Each number is 500 + 25 x the weight over its row's rms, rounded and kept within 0 to 999. Layers, rows and columns count from 0. Numbers have three digits each. The size before them is the row's rms in percent of the matrix's.

# layer 7 MLP down (transposed), 1152x224, rms 0.0464, rows 719-924, columns 32-63
099:504518519525537507500474497464514531541511503478507451489501516465517489511473494507509499499537
099:513545487479471499491481500489504462484500477516501511495486517471551503505511502522464496493523
097:522512513517483456453510478455548480507511476477530508499486535468500478483474505513499483468504
120:486510536526494490451502509538507510454498531546473512490510524482467485470529513501506522479496
108:518488529491514502481491479428503474516493503487468504519514506525477516509535539490477487526471
097:526485491521532498486532490433476521511545502493518476518450465463458434489525503476521518482535
087:523494546497484494474519466485512531505491526511500515524491429476491524523556508508425516510513
097:470503502507453519485507499468492504489505487502510488550535557507494482492496513498489528515511
104:488509511492472507489515451474458438509544499487479502531524512532501499507488480482456447532560
090:511486475531510497506501536441483455521514586506502475530509535475508480495528514509476512490525
105:538530510509494508470528437513534507473478509507527511487512546476502468477543545540509526475476
107:529448507476507492512526529496502544510450507468471497491478492465520511504469488544495491469511
103:498518543511503481474454501524485490503514539488481444465531508493485506481550508472507480537544
096:472512481459500507487502481482447532461514483561486498483455508525463477521472506486528464490502
134:517535495488505437499497454507509514527483502528483525472541529506562447497514502530493527503479
101:510506550515563500479486510500487496493485540514501472506540471485494493520527488511531469501539
124:500526481537513524521446514521543520532478553492508542474521486527517496484498518481535489526500
098:498472491527513503524480501514528549488486477529542512471529553537546527489529530528513510505530
104:489494518521504518488520498490523498513554541511482511467529552487468443479482506504504474498515
092:479447517419514519502486464496511503494500491499493512513490462491511527531498532471499530508462
092:457481545526484497481494511504432479496497485478525501501509498501490490474452476513470551523495
088:443484539511504492529497553525499489446519483506574537529516462506487506526503497481492520508482
092:531468504479511530511525470498468452472530488567513472503493477496496557488479548475523477486478
104:477440499516493486480452506479467531495497467501497472473536465529487477507459547490516538525519
099:460479493465500491467503494513510528510514462520482516463547476458524499506478506488514487548483
088:475524509490456529465474473520541502490516503515485486478513473509480511451463524465486485496505
101:477492480528475497506529503438484548533473464482487521539501514502490480478464473480481455502485
100:529531497490483506496510482494475496447524523492493497501476506510512490512500476485511480530485
099:519488522497488511518499479463499471518508521474523476481496524516466532515562496508497494513492
105:505475495496526487524485467480480498477488480508509474496530461481476524529478558474527461456477
100:479449443475516492551531556527477507471513487474513488515463512489479486488510502482539516490505
096:470474538494483511553489506519447491501490510491525516507467520504521505457544511501483490496531
102:540496509471454458458488486509512537482487487494514491459473521469502508541469515529528475480510
099:529486497516527510488480537473502507521474505488488473515478487519518489490533508505461528461517
088:496482465482434525492478525482528524515468467514477527540484546518521499513473474508477427501527
100:489543498481523488483493541472498477505486469517484517516474541477493499514502539547461542456470
101:500555527423498531493537519484528498485482512489535499494458526540485502516535523517504505506494
096:515464536497483481530520492527444511474525490546512514490498491508510518542509490493478527516441
093:552456558522484541460508471506499492520527516543510484485486516514487543486512481497522571533504
112:492471474532498513486461491476509498524511524542520487484525503511519496497531513514484472513478
096:509502512495454494482486535495475519539481506464485498489531516452454535486557469528511507482522
094:516489503505495506495490512483531521512478521526493517531474430526500486525463473472501533465503
104:480472474508495468480475535508460508500465508510474510534524504534504525504550520519511497549491
096:503489552498501515490479460519490547468507539490545493502495456531485503501487522479525454478528
101:448520498486499541474499544521499451483471473493487499522499521526460482494489490505485520511486
111:513530490506480507504494509490489526469485504478414488513465500510490486502462491487508428511491
096:492557496524484467561488512484521578501517503530477490501494508506475453456490532509459508513507
106:493484478463484483499484481533532500485501500488525524534556518503551484498476480516451508461465
091:484440457481490489462470485472481473469498513523489533512494506498490490521430500473481474526476
111:480513464570511507497520511515439566547440467508453465492521527463492518536470512474487479493456
099:502521498490481494501461542528509494505484508493487516479537514464487556470501509500514440509478
088:499486483509481538518487488426489493531558511444518521492479509518486540535526508500476488498450
106:506469491532540528511499465483463489483489495518572517494513475484505488516500505501486539463502
103:488527497531486526460485462537489575505487499456507490485501473503527478485523494462477491481504
103:570473514493493475520466478547458477476515477501531522473512468529498496522511531514531511502491
092:500456478472472501494504507470530513544499518522534507519465530516490537509489528510503497511547
100:517518507518527473522486523534469534469488497502482515506490526489505472532492535504510509527515
106:488482468518521526485453495507500482482461481468499525477485549483497510490479478533498483499478
104:481496503517508517518493519486494509507534515499520519551506505530470514492514471470487493479491
100:474528491513528484475511544521565479486521516473507490477507475480509511533566496440514524477528
100:501511538521549522488491481541495468475499513484460505482491483485500494525525494535549528520496
101:516515517490500489465493538526553481517508550503477521474475474489521492488499464505491522455489
104:504531535484525483515488490534516516505519480486523493486455489507524492487532490508522516510515
100:483476507491464478500498529502485488532523523473483481498533542494486495469508522473488519515494
110:558474517496482528506478500480479522473533462479478491531462531497506461481556488500502477462510
102:517475518489536539507461478453541492510511477489480522520509497501489454482531506524444508479517
090:480512484513512501534451491509514543490535500503501499476483511547461525528474508481530465545501
097:524507516502472518525529512527516437533505474477510474501498577481519516458451507483449529487530
099:511488529466485471534497523486518524510495497495508481533531502518481506491470518471497496538509
093:525480450516493487508538518456528462508563469497536520488525466500496500484534514533496493510477
142:530525506512461462516509469475489464500521453533456442490531489538501511518475448509484468490502
095:490495490561511557463494534546527469459502535525499452516507521521490430486514506478494529495444
087:510529499491486538505480473494487502542513480540502539473509515483487476493499475478520492541452
105:535507458515504517514456475507485502551476477482476483549464549500481496493509501523577501536497
108:525518489470510451471471526479506485533464470512549480524515517514478508466517454491508538475444
106:499515477482506483477483550497497471454500491506507488483512484530498508530493511482535478485531
100:519478530475479479482491475492524508500567442524488508504530497503447487499487510489497490502475
093:509516514532502499568523502479522471489514514496504485461500490497501517503494511472503521523553
097:498466462516495525515485499494501462521493504484449537536476507535502498532487482495503502512502
104:507499566506476531520526514457497504491457477512492523528493483479503510486516511534505495457555
100:456505491486545522487491475525520466544463502542458479514512534488475478476519517507496501516492
096:484506486510517535481434563505516506427519524504528502524523468478481525504440495506513489494515
099:498508496479480539464535508507474454473486499512494499512497498487475506480459496510518487510510
117:469494475513539515480512502475553476506505506504507474483434463463506468520516507491513528507535
098:479479517525514499493482488487503516505504476439500483500478488477517473451516468491521487509506
111:477516482534476515522518500486498494507474476538493497510529510535481491502493496520527507507507
106:491494505542524491456487467483518498484556472499500507483448490479433525497493494543493534473489
091:469507431479515486486559533493478516503475516487488481489495525506571500529448495492516492485484
106:460519503520529508516505544510509489494464489518482486477489490522521526546489497513539476515499
095:494512491470490488488498491470535477509500502515522502497560514532492535484505494509468476498536
096:503522458481503479454519511487512478451490531552498487519522514508484514537540497504476515518505
104:551517521491506534494521490533492547522479538529444544519485477485525485485481460483490497487483
098:490537478527515526490480467513478458510506493509485459521494522491510544506519452497537497541491
097:498524520470522516496492528500454527500501474479502480519519499496538515501514484516545471424538
101:485474527507498461478480483478499439516444526498490503498516488488526515524504533535520523489507
121:534471522559535518485475532436501479485510529486474463511528486552484474459492504518501508493487
104:500498524486503514487483439493517542506485515464481509425488566469524465460539521494496506486482
095:489471518480499486509501506522524562500482484524540499490517497525466538533491502492511509508527
101:513499513484473490512463490497509479493532478523489523515565480433531503527484456497512556494497
098:526529529530497503505466541515505508499465528456463512509522503504503456503476533498502495465503
093:514517537515493487530523478491492473495505501524469500539437519520501491518483507500497489548503
094:493482480548492481494525472491430464500551479503485478494471482532480545489489551484491482497535
102:508528464479510476526539518495449531567531499502537513491511519460547498502521508501469498487477
093:503463446515489485517483477494449500517493493496530498463470467485514538496513497527525519514516
106:486458537510493501491455512475484478554486542499478536553458507532467498505510503446454508521538
113:520478480500541500468519514525575471453521486541504493492470533534506513478493462511550504570516
114:570504486480520477475511497467489533521494498525507528501487483529484491499474511531514472506518
100:503445508485480483510492516466489490472485527447450518470473492450528521506457492500499501481536
117:550509522557480486485471516520456480530488502479510525502515530500509465486529492522473521512550
098:470495487508466464469515487533512526499527500531493539477534495517523517550496476499514508526539
097:513500465525492525512555478493527498497477493492520473513480532479477471479520513513500453440521
092:512504493471503523479508486489495446465521522478475478454511536480516490487514456497469437516466
101:522575480524543455532491477522482516485520513502480502488525483486527443503500505493494492499493
103:493521527513480507450533526492511562462474540519492517501535502494489493540503510488509479487502
087:487521488465486487498535503551506540525501507500555520509432515525494457491479482519512494492487
097:568518497497499484449497490523495499537533504483519472518491484534495493512521532563540498531518
099:478495545504508515509512499514500455484465490481495444539488510516524475503513506463531524471494
098:505531532520515506496478504480506582482458457490492524523502508502538495512529463506452542469498
100:556499565500441505489511495482546499464490510526526475508503480477539513503494483470507504486510
101:509500475494484473518516449493493496493497475534490511453465480526531492514547513527474495520456
094:476477486477498509501540500565462476537460525470507523501508509491452487498497493499480506521499
101:500529462467502506525513520449507444486509517542442524483502532495461501503486523483436505535466
097:469516423513476505510468445510477533504481463502502486493501484505521501495478537498486481503546
092:501465507495473505532505514533502544491492491540498541473496531507516479491490484569491508507520
095:490475475517460468539514457450485525535548483541509470525468510511505513527511504501468552457499
101:515506465472487484509497483530476473519456524504493517486525475512474472508513485477509500531479
084:525521459486499477477486500482516440520510507476501451560515501481503497521458486491474476486471
113:486471499529476513524480501514513503511533495521498508517501477501507507457496528469505546482549
096:521510482479492467502522486496521528535501446485484494510520492504491481473446502436520483462521
105:514530534485499527521528513500518492516505492508482542508531501514506508519500480509548516522506
100:544515504472505521562499473529538507488489511442475474475430531498503518507480527498524523476475
103:488499523499488531516470485526534479491465506507476488453489494532513532491508504465516519505470
089:506515515476505529448501512539486457438543507499527509532502531465488449527502491557499478481489
082:466471553493490452470477494508506455488535525532484481475541478465481534461503480494481524497468
096:491516505460511442522520509470499532477554505494510504460494491468467496550520466488519536504519
098:515522496456515526509471487484469543492496454494528506496426523560506529527535495534514509548500
094:517520538498506473527484526510475519497510499508491488506471496476487512501511528499501526525508
105:505561518515541516533512517498525507456515503503503497508472445549509518479469487514469509474454
112:512460509486516521498517523441498494498516537496497525463500518461475475544486507545489478495514
100:508494556481510479491498475452505465528505520477546468507531500483516461497491529520481494474503
089:529546485499492550526472465557520454478556518506505465489512507509517532523488477504479515517521
108:520490516540486490466454509473501495475458492525505531461487485529469485495485524469494491500454
104:459465422484486512501482482498488499497532512548513511473467479526523473493463502516490524513494
110:492494441497512519442469490493527449494507523471505493517544498494513509517510565509495523538458
101:481469512520538494508522490505505456480540511476483463508501505499516466515482509492474546548473
095:497438482504485516470473494514518503514488540491475483511515507516487563511506497477476495498474
093:551475479488541505496490513483497532486513494472511488488521466501439536484465535515546497481480
100:502487473545541508457501492491549498511499511515506468539510557504470479506501471523442539541468
093:498493542482481483455482516526507466440442536465532533510486500514549465509484496516438528513478
095:480485447514520449518485495481527529481482510478490491471527509466485477468490487530469483477491
098:514460490525470465523520466470495523496494528496494498504482462519536520486518516523471512502484
104:498530485535522463501484516522510483490502481491505499445442538495520501512456460495514504510483
101:468473490499509522494469505466471524496524501488512492520527541469497518521461542430471543539472
110:500508471511520497485542539484506583449501467479492513517472493509481537446493506509529471455499
098:508501485562519528470533432509492505488529502466497464493476501518505553447487492495539486517500
096:479486517486495474499492529527543475463550522507499510500488527485530506490524528487496485532506
095:513509508511486497472498499491509450513510506459496500532542508482484519490462457534470535460457
099:513496498530497464510548495506472506498539510453535497536504498529509551522501481450492462515517
103:508514503509490514459492506476563505510503503506471444493521491522518486513516470538500491511474
112:465489439550507546524517489484545499497531522508475529499511511483533462549502489496510504532462
107:487531489532455540487474496476436449534505550559486505498497525450493493513478526512489524499500
088:504499476468511532532506527458507513500523489497490506519479486509525554518522473526506479506433
102:486522498490472506484493466507487468531445512449474515544503508509507485493508498503453506493515
095:506524488444492466445495485525527461489486513473510511492497500455505495520528530506478500507461
105:510479499511530489536512484511462496472486494543496482526504516486530476494498488517461481503505
088:466476479479461510506521496539490486521486498495510518488516474564516510510534476476466469472501
093:526531512466484497462489519468459476481467531502517486531482473522482557527486457478453480469477
099:484471501490476496533522471486523460457507476497544513538477480477526503517512501487514510494517
087:497503501477480480497557551524476453469532499537516483517501451447502459518503501496451480468457
101:501493489534490519483483476483492504467460475487488537444481490514511534468450522533490505482530
102:456472520534514514514511495473478479501494505479480484507495523479495505541437544491534522492485
091:478504528483481484454519534481499463525513498493530513480497485509516531510475513513485498469472
102:490486485506497491527496503521546483517493466494479495491444524482462517449525573503530457507491
088:473478535505536509466488507483497550505497514486518471493450517528475484521498491468453474449533
096:508478477535475462515481493475518516539522488523553512462532472457512510528486524520488529492542
094:557518490521485503456514518495471475530521488498486539515497522508515501511503488494498527489450
099:527522467458544479523504478521542525470513495541508526497445495522512486492451486536497502513471
097:562507513502518516544478470494520486481493484531469507494494517536482470494491513524460497500496
098:535496491453504491540505452510517493510502498501484508489495501497507472473473477491469503521490
098:475561443492499539517499484478518501555478545515512479534530505525503520498534517507486505496474
111:475500523479530508536497523458505534504529507486581479479546493527535487497454503483523515538494
122:502508478518515513523529488508519532505474508529481528526494487517476512487522494482517485540506
096:485561516491510495530518463515510488519498483468442505469520518510518462488495451541509498508477
107:521475481484509487526510529508498512454541505503480544494500489513473499519504513456486479505574
096:538506479511482490500508481506514513521533464522480500501510542505570562511507521455500502519513
101:490503489510491531492514507458544477528504534507514494479471513518472426507464502477502495487503
093:483501516481489465541495481535486474502465472492517510506508494491503450526546525482493501520481
105:508472530471533532541526476541505490517486486456499471517518544497494486469501496563495499512472
104:520557471533467502491526513522501541532492498465506478508479476545451486487518499538487507548476
103:498530510483519462480532471488492512528505473508487536430524488510540492484490476522488530500472
094:520535447513566516482484513515489448455521511477526491471552484499505494485502471517490525527526
097:518526508540472552494499494530455486517496504484482532522499531505514479463516491509483522469487
101:478558499558515480484483481544471459511454547471484482509463489482517467514472497492477543529542
095:500455488491503452482514468464490514497460506501475548517489452500524496516487512437472533496526
093:535523502476452496449518523536509497497491517527495507535497551504524508535527510465523459492495
098:526510475515520517503480479520526549461495515493519501503531490568558488487502510578514505470477
105:541475529522461494478452488510496520555487527484505475499445482506519514498472521469475522529470
097:465522462465507527459476509499484525497461513470513510490477517516483479519530539468498530465507
096:502449553511498519494502460512485545512490530480490519520476478485494476530497558513496527501508
106:499516501536534528491479501531496514498494492533459528525494481500472479506478494519473513509490
097:445530502468496470508531535490507435448478532530489510513512473473455476536510494495503531590522
097:481488531497518512485446475549536516472490506543502509514501489532475498471512511507575512526547
102:518476439494492477504511540542577525503523526500538512504479551469517550481517528477475464518523
097:502476510504513519461525515482468463485487502485484512471472526469515507520537498473482527519471
090:485519490539509522481446514528458495513503485521490471458497522454509503489502504499525478519496
114:511487516506523482510478518525502566444461525467478472495545470498530505505486524531483452470474
# layer 7 MLP up, 1152x224, rms 0.0466, rows 720-924, columns 32-63
104:479489552517507495474541481514521511504480534486497493468514489549482459486485490512531513500473
099:480477474539507529513520527553475542497491518493493483527495542550499527520477506453488498533489
115:536517508528496521522494511456498495495497511506482523521521492500490462485523530503511546469509
103:470486492512509521533529482480486513510527496469478516469508560549461536493495499484492519490512
102:487482494503550500511508513489514515524483527532494474507509489521451528495483496502528468513487
095:507508459482509472524501514474535501521544519519477463457485512513483520475461521498504503500477
106:507492524485474463493477511496533488467463485526471477497568472532519488507487506510519500438527
111:486500510530475493496470490516497465487521532507488500502482557497519477504513507500485528511471
096:480491514510489533529470491496490477480491463506508475464534481499500484502516465484516481478508
096:549485515477518478486525505511547536492532489499486496482516494463463540487471497514477457488528
102:513457504533503487530471493510498485500463516512485486529502515485492503457458483460450505427464
097:506525534516459494502495529532507533496479515473455502475472488478490530501527526492455448489518
095:477493499539484459491487520489509475538498498500473487500523482516522494495546523532487513517476
170:516478524480519480498507467516503545483477472531464542495528494513565514516515495548488515532477
104:516476504509468526523506507459530507497532511532478508523451530514500470493503506515522483502505
110:478490507515519479487469479492493499489516507468529478552502522483491483456516484484492570485478
097:529536448510516523491506543523505460487501475463457451497493488556526471529435525464468484518479
100:481503515535460547527505513469504500525534512551517483508512508471493456506510515514513533512475
094:495500498509557493490509469503497524528511511546509502535519518512528459478533514504536533478477
094:509523512520522496492523505491532525499560531462486514475533499494504497500526485486540480472492
089:511518544498461487508525468455469507497523472493432455511496527531491523507514506482509505504519
088:495557500477493437488492508489507524494451488501494440477488494501498468507465485489513534506512
106:547485476518500487452529497513508494508488536442495484467510531536529501530550517488531514515504
091:469465484492512502528518502481489481499518489479507496471478493518492516489455499502492536527497
093:506515525484531464489504474485459514509467510509500506490514535479493489501506464538542491461486
103:538456546488480481499532473493445557509505489534490533489493496525489509515534509563510502456553
097:521513488473520518492506482499495421551520487526495516495478533511419475477458501516513482489526
111:463523478502497470567556503512506495485551469517504483492551509525515494467480515471506484494486
102:499511489460505530484472491491512505485538493535525491523501519509516498505464513505511554502545
100:486504511498496472476523526524503524485510496500460497491487512520484543512494484509467483500446
096:478480503554496496507501491531550513522503466505496498491536521487510539508510489524534509524497
110:477538467527536508494515472517511491533488560504501518489523506529497456474519485502518485499535
101:459477506483486513516486475485567469482494539526505531463536509490484485524494478493503470522533
089:514502537477560501535506475491475477505462514475492482485515504460462474524473547503520540536526
103:520490479528505556544521470480509539532505509508522486485480472532496537498468543515536503542534
101:494508484515520494514438550484519533532479502494436509517501509489538466486496504490506534500529
093:507563498527478496495531512508547487455520513487478483486527504460525497498507501546485488502533
094:509505501502550539536490533508499581515534518476486499481507533558542512515564520467453499533518
106:501500501524539472532526501489474535532499501532494503492518513509471525481533508454469503537511
094:517478482479567544483514477513482506495517419528506512468518508483487550515495489453485449451496
100:523525497493509492486491499490469499480481508475502469458509492478524482475507496501453495492504
101:528485520523478525500470512490515514515525507461474464513503472493502519528498499458497524505466
092:492489458485501465539496509514475475525501498467473514501528535522486464502488487557469525549490
104:468525510496492513515493502504474530463500507473482475514491555509511505509492499519484478533506
109:489489487502529521529485546536407525509535490493498502527511523517534492497508464483513478505500
097:518459552532546482457538474479490502526486514534516493504463493500498470493496497497519497544493
104:464516482485528460515487503472514531508437546490487478516500477511440516474505481497485530494464
093:488563506477539500487502487473447492500502535515463551464506505511480482488496497540497492492523
109:509490476501449489477461510496504516501513522464538486559496441509523511532497518577490467524504
095:492521511506489505534490462551493494502535526458563486522498525509509513486484474478502481503506
094:502479522504481524519524495461521453469492535511489466512462506501456489503495465494468508500573
103:514480489563500482483487477482505453509516511516532497462518532495474500467506491484500516490496
104:500511491511542462456523509502441483539497511469544494543503451483470507530489472520472502505505
102:490502470525460467483529472524544525501522480487484510540535479554528498460495501488506506489516
093:518554522508526501487550464520451499490504523514458489493504557490507495450514509480480527514482
104:515565435520440520520493499497533496578529510509459500510500502516501490475466463501464512511490
104:511520560452525510509537513508492530534476540492510479540472522533518498474525481514525497500497
104:529511447468492491499496509545470456497530486486522489512546508506530476507518475494483483515513
100:529501522496448474488518437497476499526465470488477509505488490520512545497494472534473492463508
104:492448515512497470496521494546512475518493511544536517478527545496521513507500475524494550480544
105:490497487520533508496523559474473513478523499498510502528506528520502512503476503506512552506549
105:502481528500470484492479490502523497492530517499493455502543483501502473513505523500483472498518
099:451509507491532470516481475472507494510488477518474497487503508521519533469530510492547470534497
101:482537498471501526465515518486493480506475456490539460480472510528478579486510487535493504485494
101:506514435549484520501476495537461502496524508499473528500516497483477491503526507511479522493523
094:505501497523479479499544512514497486492461522504497484478530555446513563504508493513498529459507
108:486470488501507506519500538491472468495437529483495496479514483485514482504509445482489538538481
097:533494495509481503485452504483497486499520532533493531488481506551498496494454471518501541500504
094:513465516445478540518486510504493523512463480498472470502487505486492490538518481470520481491460
132:506507477523484488529504515514450541513500491523487501491505467517509520502482498531468474494532
103:520483491535507454533542482502551506511504514441514508483544526491505536456575508516474495500534
091:537479507486488468527486474507507526504456501503512485529507529496435460536543470514497474492525
098:531487488523521498541512494469477502492489490499488519518488471505470531495532536496503478498552
102:447498508495509532513549532536519475520474496493533519518510509486515522473508513551478516484510
102:474503492499500526494512520506497482542514547462464533488486492470496486493494522477471478494529
099:482510499503478509460489506505514493532460482513506463485483508512539512509472482513461550478491
102:489490453545497485494466438528527501492463500507484483483500502504503516462509514482508456501484
100:470495497519511500518477462541461503509516529496482514546513469489520545498495525524508474529544
100:485495476433545502485538514532482472495489501484490565499514454539507471463525483494509481462551
101:523526463496500489456515497482509517533501476499491476480505513499496537453478514447485513519527
094:517487482512488457509498463501493494551516502503516521525526585509486556501521512490475502543479
099:459499520474496488488504499467504518499512517472495492447504489507530511479586528500466509541521
111:523480521493481501493491525508513531478501498517490485513469454457501480524515513478513487527534
097:476481472497488501502543505490490492552527515522498516502509507473499516511526496496532491478530
105:515468543507538490505528503499523485482506489487495506485495535548501523514498513525465509530511
107:548494477472509504536483495470496523496556475484481464526478497501507496504502502539505468497507
091:486488506544481498466450491539519468478556499525527498461523529519486504470518521507526471552508
097:529531494466521494517514476505504497548486522530481508520502483493476520495541541468472514514489
099:512457495511493499457549518498473474545474539501495488481498510529507485512482502522472558562480
096:498497511507492499505481497479530497502479513522482463481501487472500494483485515526494490489507
101:500507499509481528481482486431512550474491493523500508488498509465524493505535505512526468459500
108:521508521478520512494530513499505447511566492491460523515553497528497465506532511471527543525523
097:488514469539502480537534495538516533482454517523509518467483483527499534483514459467535564519509
100:507472460516540483487544521473529487453517532524489512499502494481496465504488530510494495497516
100:521477554511576509501485509498481488504468511477499482482488496520474483441490516521472526489480
101:540457538518481482516481523500533523488523517505472477530527455487521510509465484491485503510529
096:471530468510528489525494476577493548494471490532484497471544485527469509491522460491525477523493
096:526471494492498464508537526508501485452489496535487493475461477507444517455497472526495480456485
097:512482484485493474477561493509497480519543506517542474477502488508522482488515497493518469518476
092:565479487524483513480479476494499477525568509523541475466512475510543501488469467502461544497484
100:537487520497459498523476447515531529547505480452455493513509484509496472492514519492519560505478
102:543471485477499475484498515492539488477468489517489562514527449524506532559481504467491518469500
104:493518536493515498436523492488517515511495527503547504536491535542484449469498490502480504518489
106:489539473536494474422505503493515498468537535466484472434561466443502545511472491472503478473514
109:509510483496472529472480513511491507483514529493480513502528505506516519481471471516461488505507
109:493472486527445512447493540502500484507529539478505514479524486499539520528500504509473509516506
098:464506522503500505488502483503509501511502541504523499539525476502502514516483547504527520536529
108:467517483439512469504539470444545520462522513502480448480487458494499526478455488463523446483448
095:485490493515527531490497529495486523497544486475470497518457530518483514515511501535468450484517
101:477473500516517472499491496507548504531527550494501552532513499516495512503477499554465521452503
093:500470474503536480531511508529476499494485472497557480497496504472492501467527552488500441458522
109:476516485462483478445484519508519465513544492519466474456498501506546555524465497488493483546472
099:525494555530484423481518522532476482499501458502524488498505520533473533515464480537484537501549
092:527539522537489535486515499497532487536563542517506498503522550521518510534558476558544506523481
099:479449497500493467514540526449481487453509499503463536531500485543482540544517485509493503534477
098:526498495501584520466492512490473473516507506528512463509535521492466484481470491449488498508537
101:491559523493482507503512509515520507530514514494509451502510530494522489461501504473523535522478
102:458478457522534471504497493500518495525493530482481498489509504484477525494452513450502480524534
106:461505439496503523523506524471507541508477496508516482478533512508502490508456477508509489514554
098:474538485507463473526518524508518499476517507526489475476512489507508549522541478498507498484492
106:469467488511487495473491475499498491542487492516501500490490535474485523482464482488488476497485
101:562498519476480470512553554467485511468511566467516488513485496498488495479486473548495525512486
094:529477511524483548493536513497537466511502521494509473517531492526511536509479534506489501573480
099:525502489505524580489505506489553475501441516531507496473525482493506506476481502526506484519528
103:507524473505489466487482487482470538483486531497491523496530520462533488534493484537510480479490
085:518458502485523463478484517522489527496477530453527523520492515512469483488499512504474521494501
108:495538511524483498461514470522505499529550552495520515520531495495531533532504517535507493519477
093:481463570481459484484479481525467502502540501503466504532491513503475506504493513480492476438515
111:492497537512492498470499508530456447486466459530519470507542503461474528515518515507503542483522
099:487554515485471498474441515454477493519481509497505493497521518511487511541513494481506536496487
099:503519538492523450502522500515519569467526512518462538487465507521547480487505518479518473519472
092:480537535524522479523496516521537475515544564482469500494540521472519537521520523509538482472557
083:511530467526485525523537502477502507485427460527513498482495509524529536507449504514504480535546
102:489531481512505450461514510554529488509473498473531482498511492507511496528518562521539509494560
099:458462472505459516479556490468481535524491499495464444524484582468448509463468505463462521511495
092:473494502510479499515487504492519530468501510509488473479527480470516498472476520462561546498486
103:530502526496522528539524503526490506439508507479459555483530471494498508523483451480482518517509
112:485507510493518452499478497543524481533509470531487490519497526537440528507516484480485529499538
098:534528462506479492494503494480450455455503513530458530502485510505516542483499484508487478522497
094:541513490461492472521489523472533480492525501500513498469472480494471519540520520541521496454526
102:507471520586501514488502517508453522491461502515476513505506482560520525464538512506497442526498
096:499523469485469546531536534509518451537459495518524487499534472518453484492546515474528494546518
096:524496491471494459497507492521499493502492526443494488508526473527478493536534538555528508513513
099:534467489474524485493502498500493444489462464508530472488499492495524523495480473492513509515517
089:516527515520480468505485492508499515524504489488482526437511446492495468530449489501543535507506
093:513509494535529537429507480481462471505512536537515521479517480499465469488511471544539480507507
104:540537516514485527501479535512489488501510512497489505492447498495486509545499470508543499530482
096:464517503488487455489524487519471494471530526518474501534512459529451534456550486538503494489528
098:512450514532479518473551477492485492529479480549509503497498497507523516559529481462491528525487
104:551502536511535501464522483498518450545515551512512447502486452528489487463565477444525528547535
110:513475516498508518511473502505504510538512526534492494510528529478488498513495518490455517535570
100:450488530489524500476448453498479505514545489544475488460495514553496508482530473537464495531455
102:509476486514530531506510487492466504521494530560506528498499508479541450516483516483488471512501
102:518500491508491537555473523500510496502497500474508544486501510511502501512496509536487487493504
100:510540505518520517544522469493516483476502498482480499505542502520452512460481521532494457445503
096:432534524433543493507522507541517530485520523515534522499515495521491498499544517526514505552528
097:486518491458470491453476506471544521484482515508481491480479488476525483505505519520493523516517
100:531477516505472522523519506524490547522518516485544562515489522517469537541515504484522514509531
108:511479501506485515523485519506492496499448493492507486456495506463486521474482469479481497547479
114:491453458500495550467496513454494515538465488485496477498496501509542481491522529539476496527499
091:492464544506504447463534482546490445463488516521485527481544496504453466482503522486516515506533
100:478508470470551477484506529485533481493532497546494498529474471493524511520481463468481488514507
100:512511495527504514532559519495501513490477467516514463506499465529473451499484469504506486471553
100:502484534486496430485534504470493499540540508511469522511437504485444466496476485469482532515509
097:528533574466511500479476493519497520521512522543474514497521507544493505502438461489497489523537
093:519507512517535494489478528532466508476514519504498469545493504505554514513567464480507498494517
099:511491531529498468488503458554532488487474513488533509508541487509501555463494510519528496517527
092:485533458480476531495537491461505510490456560524499494477532505500511529525484500518573535504520
103:502477494472527528473453467495471480515493501504502509485529501490467522460544535537493487531522
094:472458530535467495484504499505522467543476510501467514488487483471500507484517511480515514489476
090:455535511520467532522511496487490509501486508504452503455500477537505482503474439461507490464493
098:526484511484519490509516506469470494487490563500513468484543510516503480543493511522491529514493
089:488513481498505516479532504516503467541487487511541513469531520552498533477505494499518518529485
099:516470539504492532505532517479507524493486515522443529503491532555491453460494509489469501479495
093:470494509465534500556510474515516509494476492533519464476515515546481475459500523494545490512566
088:484520509500539507453487505485462474550513568506483489506527460519511538488482474453500521509480
107:472523528517527472481486482486557506431500493517516481491503448484503517503519511467519538503522
098:502481545486501546508510517516498468500475487503448501483525487537509497501473506452492508485502
101:498486504542483484454496478498498523496487477514494528440463481457504515537512496483493505489552
109:503503496489512498515475523462507491536524511483521528448475507529496533472505473517467505474505
110:509509528495506518505502525485517516498486501515503460515541477471517512492509486573517500499497
095:488505482527518462446523525461528536541487502465506533558491514505447514508515540505503504521511
107:424512467453550503524469489504497482468520499488527500536478468485511490508519516475491481505466
095:472539519528497489516526551533501519511460522493525487542500477518534495539477466513475544546527
101:473519532473489493497499522519508501495488485505493505541534523535486502457504492499523451499510
098:491502529503537483495496496448512452516478476491529511509503516485501485519462503491508503514475
102:471519490528473493435484537451483530521504488524495497498468498473470467531530509500526486524525
102:521507499509521483487485497493506513492481525494495467465486535537514486464528461495506499490487
099:516526479517507482499505509518515512525529440471474481493476530505540560518448467549507495460503
102:517480555476514487472529508436491468501511466520457487502496551475505511498463510489509481462464
099:488567453537490476466507471496481486492520509499438514461507499518526479531487525479510489509472
107:460492511482480481483494511478513500493480551465515496501500472529466524467485468515491509478489
097:501503498512503515526491507486486485476524498537540464464519510496462529532508512517499484510527
090:443503504525505533542490488510530515493481531508527468450509479477538490511457500522433534495486
093:496478518440507461523527539472509502469511490511498536496493512509477461546543471449461515527536
096:518500469493494459491523487476492491496503475505467526480500496480454487496499451529488478532510
095:547473502508535495494511464499529525542531547535472489485501518462495514456499513533512480521487
094:504507483486516462508489517528517508499542493504496506510480516470483528471476482492514545533483
099:506512487522466492537484476537456528456491526485476512521541479522496501500490498500486495485514
100:467500487500540500509487520494514545497476530492480545500508515457482504461526523479500488484540
103:554536478493447505486533515410479518539522483498525463456471520530491542506471533486466513502474
100:493521501528492448512515516469495488499485515531455538492534480525498453480490481555489495518506
103:545521484516514553551485514538494526508525470510515486488483507523489493511534471469502490533483
092:482477477460504470516527479486559458470532517513502525499543471489491510510518501472512479483522
103:511506509485511522492496493477479463506511494495493519470530508516473499494487491490510466508523